{"n_layer": 19, "d_model": 128, "n_head": 2, "n_kv_head": 2, "head_dim": 64, "d_mlp": 320, "vocab_size": 1024, "activation": "swiglu", "norm": "rmsnorm", "norm_place": "pre", "norm_eps": 1e-06, "positions": "rope", "rope_base": 10000.0, "rope_fraction": 0.5, "qk_norm": false, "attn_scale": 0.125, "bias": "none", "tie_embeddings": false, "parallel_block": false, "init": "orth", "init_std_qkv": 0.0438, "init_std_o": 0.0544, "init_std_up": 0.0627, "init_std_down": 0.0627, "optimizer": "soap_variant", "lr": 0.00798, "weight_decay": 0.0, "lr_head": 0.00782, "grad_clip": 1.0, "warmup_steps": 200, "schedule": "wsd", "decay_fraction": 1.0, "decay_shape": "linear", "final_lr_fraction": 0.0, "batch_tokens": 32768, "seq_len": 384, "doc_mask": true, "train_tokens": 137300000, "steps": 4191, "dataset": "wikipedia_en"}
Each number is 500 + 40 x the weight over its row's rms, rounded and kept within 0 to 999. Layers, rows and columns count from 0. Numbers have three digits each. The size before them is the row's rms in percent of the matrix's.

# layer 5 MLP down, 128x320, rms 0.0627, rows 0-99, columns 192-255
097:505502518512568489517519461432587464560524494563489463525471555504543447514546482517485597500491450556462496500413430441520571599524501507501506422520556414500543513544461525498518466527472516
110:513491526560542488493524536600442425495478508444498389549521503531541584490494449411464517476485452473522413529554459540436469455541500515526532558451492502560567464455509512501469494582462522
100:448495477490534390593512470536464585485461517462524503458462520472519537534446548481520520465499535478482507512526535547440567531529468594511449527500498501518455432532520498492487477488490520
097:550516452507409560526542516517534484445556406452497447480475473520557554551472476514456537538516491419497507495549441485469490431491471463588517473452524544433431499445463476445516481455503490
104:542401482546409400518491552526539527500423409548524512495481472546493527488560557480546420484501555504522500433536504488546544477544509485470495517587548520456543494510494416501464501441485507
091:524533561510489570482491589491493489468475574558476471479520490464496485478551413535514469461503488462468532450557493546494521473474484505556547513478484439506547468465550560541409501485527441
105:559419525517527461563559480499484543426613523497507535554499469467430517482469528553474480504477517541485524531495545486504531472500439489452474512489543454581511484502538494431495507414472518
098:418465470507527507491516538461532516529544493446473479534608485555531510540516552457591522506583505507477485527488485539483507488531474497512463562546500510501568536510545506421489455470469521
100:498530515533534555508438479457473511477486453527506494540579469472527455513583500399534512472541464557500570418519554516444462526500558530525472509532568509535491544535448471561525473511555510
104:520525521438482505614456490481505507499501453486473474531472394518462498479455484507574532494440544442504475507525567464528422533501459557440456521480502491445503557433471605490536548476468476
101:502429551550518498509518474559511478534465474452516517556520492449559527535521517493446489618482492447492489541468581549405500507544550532540484492433481495539547473473451571501476449481479487
098:504474444482478501444454507458496517515442530501491458512512496462460490469453496525519573504450493512588533552497519496496543562577507542527535550520494507529481499487401493558436492509518554
106:452567549511506515478466547555552409511450520458459468467529382512537397432565545569472499489448542455478539509517418443490504530455434467509487438528478585509432468500508460532470468485555497
095:546516483508521532517518474505528464526445473517502559464425498448521536462469448471472505475455536529480491516532494484491458572578437487492497584507505514592456537455475495529460564499502575
098:449484588520509507475524468515540471497555504500517579515415524496457458563483447564468437550463557585521523505510496484509513488464516446510470538431481523562492516538512451452521495538564450
104:478461535446545465504492469501495557532484509511499613479503556470452500483468513428540582467444482484448564499512548425443480545552435435497507524507498537491564507428466517532610459514515515
108:536468470498546462478502595526512477551543466519429515475525499526460503450502542496501534476468456565488524542484558431541455478591480520552446485507525547507517486507459525453550598494495539
104:527420463483486503542539552528512484494458446449501408497461467489493503543503450526510502505484538598518535514469531510587453512427446528549552444496423575549478511466499426493456431454441473
101:559508518453494479583517468469503437550463465518523526460510475548439512433527514481483498521504508458473641476519477540420514464491513510449488546454457554501465472524436511503491542422517475
100:516498473489527555516430486504547557474487411530455469475523535461528503453484475439538462435455512533510516485470453497440529528509507505529494532596522503474480488541478516493444504446541510
100:465474498486422423464445500512436526419463534489513532444517564445462516575491521525573551444459551487495451468460428476495506539519491503524445520542524479426523454584457480484509492541498532
098:560484539564468495471581458469472474529500490522536516554497439460596439521474528472513476449491442451513510391556504492534463521532426497510541481455424485438467464548513527441539529509413496
096:455492511530521485562500502557482422457489479536518508519575479470499553542444498498521530451464458531592407480505519476484547596525536501523549440471498538536478531568540551460529523440445484
100:484492510465485536491442468553547495477499472480516510497577449533471496533540571601479487489515527498500538506388514513438484569529470473491505555449534555516472561467475478496518496510429440
097:468549479469492447530566488524473519542612425515500464500528515578489488467530485558556609526524555518401535539448535547488519507496510545542515491454502482441590535548522562469502541560452461
099:521481447513470439497538530548478495430501596564472531526543478531509486479544498463528552494430523477499481481458433416447501497456449470484508515467581487466494501570524463491490566492459564
105:481491502470506466481455519462519484512493537469516556409482454489520525532444478508434493552488480539513498532597447466475469521536445481478589492528556545521557507468443439557481530480520526
111:533538479531524544545502561555496539441505521529466528490464523493512477548427476559480468520497528508484491583548553528534543417475499477481497505410506441529508531451502450555565528463545514
104:491566474477497546557492505491506546531513465469430432528451497482535469538439469481499549535507472538542499454481502528560524530416582564465439437486456497467522432525434533451466543524425541
095:465484511457475542509485483554476525467497447466606578520480481422473532420488565479550506435479486470554463500445500449485487502522514515495527536529498523456563560456502482523541455478526467
096:488531501514454479456431518446530507471477494479472469574442498454570451498498470583483517563481494490442510479508482505476494495465434494515474484559574554410454479464556541498510433562495442
100:487499595501571399410450502408482502547505546515568472552509544504484490497452533437558505536448478470494507484560434472504488492503573574520405534418544486487529545494475503508506563464531515
100:508488525473456467507555528568437550530520524488531498489542493516503554492500562511467485400504526514421492481531471491497422531516454447470505543468496446442543525491541531528515429550496514
106:529495508513470410493526497442516432489505480441492554516426493474460500397547456473544519458508445513483494496472528504465513489463425448482506493488564512538504520533557520464504491410455523
096:500513533463532526522462448544456451459531433532521417519442466487474550525524467591545512518503515495432517509512516426578496511565508550452505545499526516489512410503497485520468472513432440
107:499493597459513515487509515411474465578525493508469574518517465535507565536468539457454465556518465544440554390497538557457547513587452513494431481461562507526476624544534555486542402508500454
103:547501391496443483483503545538573517503462482510480567520481504431472455449573428449484507536500519514557469457450500479572568523476479574494572451523455439452474465540473485532502512468419533
096:543482480501454564511507460468528529477537497494481514533449464483414526527497551560452443526501528485471465468530542464496553395428506535470522540511507433510476502527579472518533533470529556
096:602507498452490504568498547476446543504482521500543442493485443512490501452461520470500518530472522447507494515416589514519454462523425415461471412504514506482462525487567494539517529557505460
097:549545469502560582531453487458526480507446499576584526521510554452451519543452631511476496502502505582499481487445488543485440462486531486462496541552523457502512526467566543467525464466459492
101:510464542456429552545535511489523492406576498452512430518526485508566542537500426463541540541524520566517522489508525551506463469521526538496464458494491509527472494562529562475510458437512499
104:527529517539533484524500589558499481500507519476507439494461559459510486546454529537474481499484503496492459504480579525517511554511507551511525528478498492558561512463436521419529503501573497
107:487477433523442538549527621482423486511506471406499501547503478500478427552522515465503502489488407472497500554474531544489503551465554384574520493523585505610485517507469455455521457465489524
096:434486535530508435503497516480539525482475526553454446469480459511566498387444520507470433495488544473476476541501519511497529468508471540461522474486494547508496543548505535491457575580472469
101:491469536429453485502564512461557465454513526508450604475480483508538545504444533421477554562516484512443491467509506564564480534496522515498535466520488466458450484489503531527563573462495509
106:467470526456473498465569534553488507556567529522484481476528503576578534435399493501513479523516471406502413492372467477456533533493498499539444441505500464498467439463474513530447503490460491
100:472535571503531440537537512507532483487509560495449481450480430583554535458527520471507495570475520447498468511517455490486524458409476502518382532466467532484516535565395477456492497528463531
094:488458495481553455489569534417519520529546512562498504498464476484517433480517477502444520490420544581512503472546575485498528541519494413564465518470542478585461458511467502459500473521435548
100:487487500471487462565501471508555521524471462431548487453489497462530487445465536446549497511472476484515493473462494515581468525526531492478531510443507579547515494517463577471495472432583501
102:433546518484534500567475481478456467520485519533491548448424521439458434498527465482469491559508528507517430476602537494501473504460518472539454466523492552495469441451518472460491520440477442
102:481530536510522513495519521524471475481504523532556481511443537439538473541519487494505513435517467466500489509548487490583540458412461495463542511546472560477562476472552513444465516457504538
101:512447515540493473516468500468522496540400457513478486490530461516517459513429478481442517471515508513461480442480511533448491460535522424438520558547456519497537443614439527569495579541528497
102:479536538437587566585581545488562438502514507540444499504497507496490539520546497462500592466524513507480514518442484516568525533479447454578523534520518494562506487496440522501520495572471435
098:495487435551540458507515481457459565472514558516553510525535470449537548459418519496596567470445519590494477525439513474414505483500533473497495455508450495492456488496474378507480510543445581
097:509495499581479559493531545497541527527509553539533537575514496504533493460503478462499518463501443515495494535511496505491434533491484465506426549472465483479496486494487517480470508506557559
094:455529587472475417465500506474416452486526574526508485400511515522537510490481570522515519561514538492506557556426447468436494551466451504502526478558469490545470494484523494514502516513547389
107:520498483467491486532502444443510541493527545406581575515527513517495505534534507449543447525537527507518436449530466492470448548440497539492491541528527453526528563518518515523447496489474561
092:483456562465496475501581523533544449555438511507508516480546451567472475519493516442536423498507453455485508617530429451434517468459499545482528521468486514470537502534479539496472520425514579
100:547488451505467580484485536480489467413465503476512491462496481476482466477538516515514487546524469553523443497452538443465554610551513513566450469518519473532519498491536460499538529515493490
095:547504549468504424454598496497475456445419456476530473485444505454529567581488542544527420507592518454512500476558534552505402498539519556482508524545445464527523523522423535437484419394501463
096:496489511511508544529450472467472502482508471541523528474489482479445505470558467469596513634455457492529486481492456556468476531533468508507395462514494553503549489407483482523420495491473487
102:539517482530451512473430517496483521509534424525555474493607483503492500459530452483506503552568551498508510577446491547484508513486496494575513509473447475468444476448500509506512505468476534
096:418456519480441537482426596512454512461471504556487536464410508550571504464475463505536465594506457475519538508456503513485485506498495515495460479536475517551416475492615535424478486415481482
097:437521519537555449461547509434519505502441502528506509509486469546466519471517512475520560488480482494438507534501496447515487470584552492514488469471490483461521481542539474497437517472490577
099:472481508522503471553514491582450494518461571539539494475498490475450484410570487468481474475512505505538530504432522513420596438474473527445541491485473438577543453594530525507505480481488573
093:494530471490554517507535468538542527481530472480501528398509427568518451413431451578471540372476515510549527467460486539498579544493524597568527513544513458481500462493453414515520460419550511
102:482496508456401487492484461442466492461513548536523513524552516570520435477448447483534537478554457521494536503593535491437451489466499501479540518573513523470534502552500410519601527537532483
099:513512535523518474468534551537487472458453483555504430422495575543506478476500512477577529534573589509486469539461520422531513511526584529547528469548487472529444452501562502569474423442521462
100:491532452532496479592439491433427461535466446492492486598446517511543533496479534563472566485446496522461487435545518470455544522486528473537454475481554532464459458507495518462549428431525499
094:496471507494505524539418430514502436517527512505469547454554377505539506487541478477516499419485468584518468462535482549497489602514461492485499568442483494516537475450555545563471514463473488
101:517457472467482445500532449550536602579548526528461476480497513542459554513439501533535470531511486489583535567472512595525560514487519499555574544581545517518446470476496552495468499531481485
100:591438424437498518482479474504554470517437494497486502513435470520458518485536454463504515479512464536496570493509453478573502450524496476520494491461465449461537523491556526487497483493494454
100:498533464484465496473500490556492510448419415537461493481493516543485519480516465523503549465546482521444504573523567514505540567472516444479410486432469500543483480563495510411469540523492541
105:508446515501477480532490501540499528502518520507501542457562476470477467532502532525549567485438498431498540465509449515433510557621454551535451480454479476516471519496483491590483528525535511
094:546501522499480555438491507570520462502503522528451491496480488507451574408466480484535473513505499485501444524495524521525428457552512547542528492503469437495443576476425514544549492486569496
099:487444486541429554494561455525545542514513487448527562471430524515510569515538478489445534453504577479530512518518545474482474494534454505514512484443496528538514583516512493574525538452498520
102:542480603504473535451477479594516538529448569515578404607456437519424524534542464478535543504508606491501511438469480483497487559512500510547560488446492489458529458500494526545573511429546482
105:430506539493538442467516535499485555500563448482504519533488507495547519537454519512512449515493521534500480500483450543509539521449516517448492503546475445460496456486546511576537541549443510
103:468564508497430462504436534399463517481470488500501481486563542500465421549455521494533426490473468473500517486524534498571468476511543520580565501563471459535542567468565561514517499503445487
092:505511521475537459425481507566515425481545541484461499551555526468482523514522482483422462553528476510509484457508453553477508524509538474477528475555475496534506527477518514550483499458479456
096:459491473441511579455513551507580489522564465498533460558445504518472572470472496582529509458429488455512480480476459441521462506534525486458497541508489493463480488577498530555510473558473487
106:470531461465514485536490488513500519457449540509399487501495464480497590482457506513550484532584457453509565461431478546510558522553441524506420525508560573466506520393509482519583491436492468
093:501492481464505457444500535517486546513477541553563444525511471432559521516496527525539533518521524570556542521495545509464476534488499600470504496497560497512526452429507488511538415478433513
101:390529537464522548516505515518492486461518524474518482519454530504467530517516488483494494492538504425479511441501475539529503510518463575429501496475488488529544477501473418472400545487508515
100:510452527503455549451530446569469578552539483521516451539544499462452495454476537468470546453490525512487464450449518565519519460492521466551431528509486467580526502572558490539421584525476512
099:490508450357542500537507502450450478435512484507445534510545557461459425487514504530486466488470528538426478483512538478471532521582502543527541557498496409527450491522570497505467489532579494
095:491482510477470494622527431464434416549500548511541493542458484469453550461481575493508596489476498487442490491481463586479494517541493482545579465517522533523487476468486494425479572498556536
105:523520522535517462543485512466520474537438483459564525438588548490523544516466491489485525519461508417439553468473557545459536529513463544434453479535411539442477516508473447473460430435528466
102:556622461528557527568502475542526533486525513482523495462471450512480513496531500463475476507456517463508539439456513556478540435514447530503505550497517458470480501519525530504553494522529555
099:470453458516506499485485503466418468457529522477421519538439523468586414473464560537464458460543460521492551567474493506522506511506476452521561480491505525459485594531505519500536443487488536
094:544475520490514525549540471481583488484578466518516492525460591493578445510486533522533522573518492466569546532489492508517555577548567468534460454506492435481478504557473514482511522516493474
102:490540518489486458487503520465497484496549525488514535448489563515567470507551539537566504487439539543505461539489534497483441473477498505494488435509468521506479428553518491560483499515491547
099:550515580478533516498561534546510568586539485516471544523510503475462459492541538498484519515517461447516442484517513529443530552504526548506475436490515549433540455501579536481555455484463523
106:549518469448476498557470510456445560538526528411496499454498500459508502564428489515599504459523584484525465538519512485453516492520521535508529489495490476487505483536455537445478510415485544
100:495612463483490475459443514503529486495542478485519469489491472509504456540498571459520508539465532518457487468481477467548525465505478466533435523452510473460559561495396466466587433485535470
102:527460492478483517510451444449523452490468464450451576447478412533470495478550521507511519502567537538506503507547480515527494488503605558532517485506462597530537491477436479473491442576546512
095:433530526447539428518565512457547451553511487452426551487513492592471531500473541536495523526515546502474450459484517522519460488443462534520429418524499456469460449462549514497489644467492472
103:464576495568479552498474509511479477421479470561491460469507574525521539431479526510459469509554534517477507547544498504500524534457535429564520496502521497547487554467495529481527433439468470
095:461502459462518543573465448427529499484516487454493480559532436472468527443596532534498529504475555474454523523462517442551532486459422586496497549568540560537604576404508446443506499501506439
098:493479513431594501506448446425509457521538537501516491468529454479555545497489580510528530574505521511557415478496520465496569504453503479477491510524479478512418472477504519563501536420470498